config = dict(
    n_layer=9,
    n_kv_head=1,
    d_mlp=256,
    norm_place='pre',
    positions='rope',
    rope_fraction=1.0,
    init='normal',
    lr=0.00291,
    beta2=0.99,
    grad_clip=0.5,
    decay_fraction=0.932,
    dataset='wikipedia_en',
)
Each number is 128 + 32 x the weight over the matrix's rms, rounded and kept within 0 to 255. Layers, rows and columns count from 0. Numbers have three digits each.

# layer 5 MLP gate, 256x96, rms 0.139, rows 203-212, columns 0-95
133142086151096185110067131094152153138168125097171094164137108192156139156090138120135129101096197115156171138101110149081189134143131094133092164063137096179151136116141184117196137147087108119139179130127079215093123174080145116132173086125158131158083115100104088118109133160153059152
117072184117086112176131153123127121075089106138147115066117147099177152132107125159156076189091122120131120115119089151115162174110134163084150137124155160125148130104167135079114162091152092122124226125037182196139125167157123139108140093160135093138082107131154143132173066137148093129
197145108144159145129123182153131151099119175168121106095148140048150073182144115098199169107104104071120157225126122116123159114151112122169173133115159134102133098157155123158125119181123148161111107076173110152148131139141181158129146114096125112094092115123145173158128072111144164064
143101141125156115122115144111134142187158136107162194102141146160089122126202103121170072147171139131134171150156129059126117148090151150165082096185062060128119114186090077076118214089116122086146089169080132103088100177103118130147073120118215097080073139129148146086150113152149138109
108108091172110091050070161168102139164121128095141174096136093149221090129135157121131160108159189152148153135118128111150109131152124123108108137166126123191150152149086102141068162158170144105156081149090163109112092112159165115109155137183125109142159153121134147105161073138143181081
178107116088120134142109164172103106079101142118137097106136148109135113126146040105074077104120132155113091128123119113119168107157133137149083127115140134128177164118084142097096132147099082157086155122124121113141147157166144163124139144142146155130123169171131128131089110161160133117
083169070078132128119066082218116123120113142144161142129113141143210158154070164142112129114144158117097121146151092136156113168121150135083064082159121125131139122177122095130148191105126104139082148162102123144136107195065120137138125118151105104131114102113155094082119101171133066134
136106126138132136100202088133178104056127119156175123124105159120144127118089059193110140133121110181141102139156129091123165155143169125111118129138168122084135148107138172094088126111114129146182135152134158146148111089100107099200149152114144140143138143106121157183112143161127120101
119161063093090147169128106150068156159120114153080138128173154140096080159160154168169056103101158105135131100153124128132149114121113185157190137181185182139152187134142167105104157176138146133170155101138118168132056121200135103114113152173145147137083115176129136130115123141102159102
151031109121100136083103140100086221166161137111116135110107165120170117080195094061143106097081089151104145087162137110114108113104115162111131113126130090175149202149126039149097147148107079126129136162128147126067035159148161103166096172106155111087181155122196143134123138124134154134
# layer 5 MLP up, 256x96, rms 0.132, rows 203-212, columns 0-95
170093091147052132110062151085111124082150158111177120156140162162137098133094190148104127121110146106101124167150094129131129071154112202149133130097041114161097078094145163124107084126114144114125104089139122142070123081127062143158116100117053112113135165113164157156112121129083139130
186151141081125119113219136149145164134127118164101121075092122106173123111152162067143092070081125156124169053170157097094094115094089159145144129096161144198188106131113172137106123086157107066130130108149113158099150120113156135135102103085090154121144149122088157134159139143166102132
180204095142136130155110106145195162175156106128143163116144071128165092175130166156092146150174136129115148103097158177165117158106116124126133114102117080118068120157085108109146147129184181121061131115155125141090119133135120124117109091113101120075120095172120156094097130095181164070
100173172166180195120141164160094134128181085123141105130159160089117184193117199145116112116192137110136147184099113129122112173139124161167086061166100129112118078142125100099112142093071156123122174149097167073163092140141120075092116131137102104090111123122147110134142123174103104127
103068146105119148119123125107096135158108127110113145088156113097154066137161155165122112162144114105104132111102089114146098142135168135112082115156156101111153097191124085112127146115146161154123094157115148100172117151123126171078088135185099147106217075142133141108168090137132116045
113122081113122130130110134146131151170150122128111162094094113152135111106148190113149079123162172183169107079106061105116149121141140148087143158121128111117077104138137109116163160127086134129158171074158120135119112095127138059138138134162173109099099142130112123150135137147129087161
112120093138095109093139120139074104112143141209174169197099164156175109200117163184150112117117125066092112107167124209197091183125115185126122123153114181108105106124134078166081131120174157083146185126147072123127111174139114162093066128099101160123113067175110143133122152170118108149
101179124111106114134119142094078122113089127200159128147124137106148108116113169120137148105146075149109180141185104144141133123150112090104094137127186099147098069142102169082124097097124132202115126147143187152135080114134157148102170122121118103138198126114169151179103112168112120080
113131045149098169110141115174111143152158161131145114132170118153100152148107143109115166109073085110123129120149129084154143134170122163126143153110139189177120098084147151134081140163122137077136122086146114192108135104087153074150071141128154066229203145084094123105082167155148074121
139147126163156117159145065119144081074109063172117118147135113090112136090077136165124057124107185084140116161094089132170122135104103142081152126097110126166130101172146180099156123182151049142184131155112188177153113102125211120180149109148107130121103164109159105124173106178133162080
# layer 5 MLP down (transposed), 256x96, rms 0.131, rows 203-211, columns 0-95
144138094195098147117182152098099130150073120141137117110058093173089156092100218168149120116191122095191155126140085147146144096086122173146110094122115129152095153099192163126122097142127163082129163128092112160108158074187084119176096183146091100117106113157129108116129132083186116104
160099142172143108108118104076102140118090169124104157151097067153123156063123090158165089152153137115146083188094128106119106108054124093131095141090134152127175046087124162151112139143087112115058176111122145132143125165107150080117149143091106091163129098151142109104113109129151110226
121138152111116201107124127098106185156078156128103082086143142147108052146115161154164110157130161128116128163108109119123185100159120075129103090116149112153125132116151111153158038144107188154177139099115169124116153106129143138178046128117168146067164100125117133157149112140128164100
150163167113119121162154094154135200126112179130149118172092126081074133109100085175137137090101113090139095149155218130136143169145135107124137174156149125111159126102194102110101100215113124147181106102163184162138135123093150152123108177101090129141096145069067139081116091143156131138
166166084136160140111164175114123091106143185137107151104109134144178139175151154178125134135151125170096095159141168158158137153114157131098168111139139163151138121077083122159119045155101117136140139121166136192098149102131114139160110114098091176110140144148112180101148116155168130168
170122157085115114145108091123127108096235105169187148136107130125176104138175164104126068094110162155130108129079093075121174115141113070139132134128140078167090098133134095097120151158068110131119127080115154132144068151152178088156107117172173146098136113128093137147112118178157129109
124146116117085160138167121099082093154141122166165120095142126155122206183134089150159108132117115090093092140168170130141143173122134194208128094107127156109150141117173069186106219145140102088148141088190051117144079141122182100113060111088116123141136106190158151065161116126092110108
153166164189098138158083167090107131135122123138117110111099107176115105138163162109175095104124130106121134199103130186094088109194111122138120172121050082091137133136118151211121131150133046141121126094131072115097134129132156135110114105156100158133111157155120123092165143080154169148
084077069103118084131158093168125145164215112122141091097132101166058162085131089128154145093121096063127102083166147034107109144129159162190160106107143175101129155166146097096113111104130166129137123093156057137112112140139118123134098130043172099158154144131083097146141100159200163102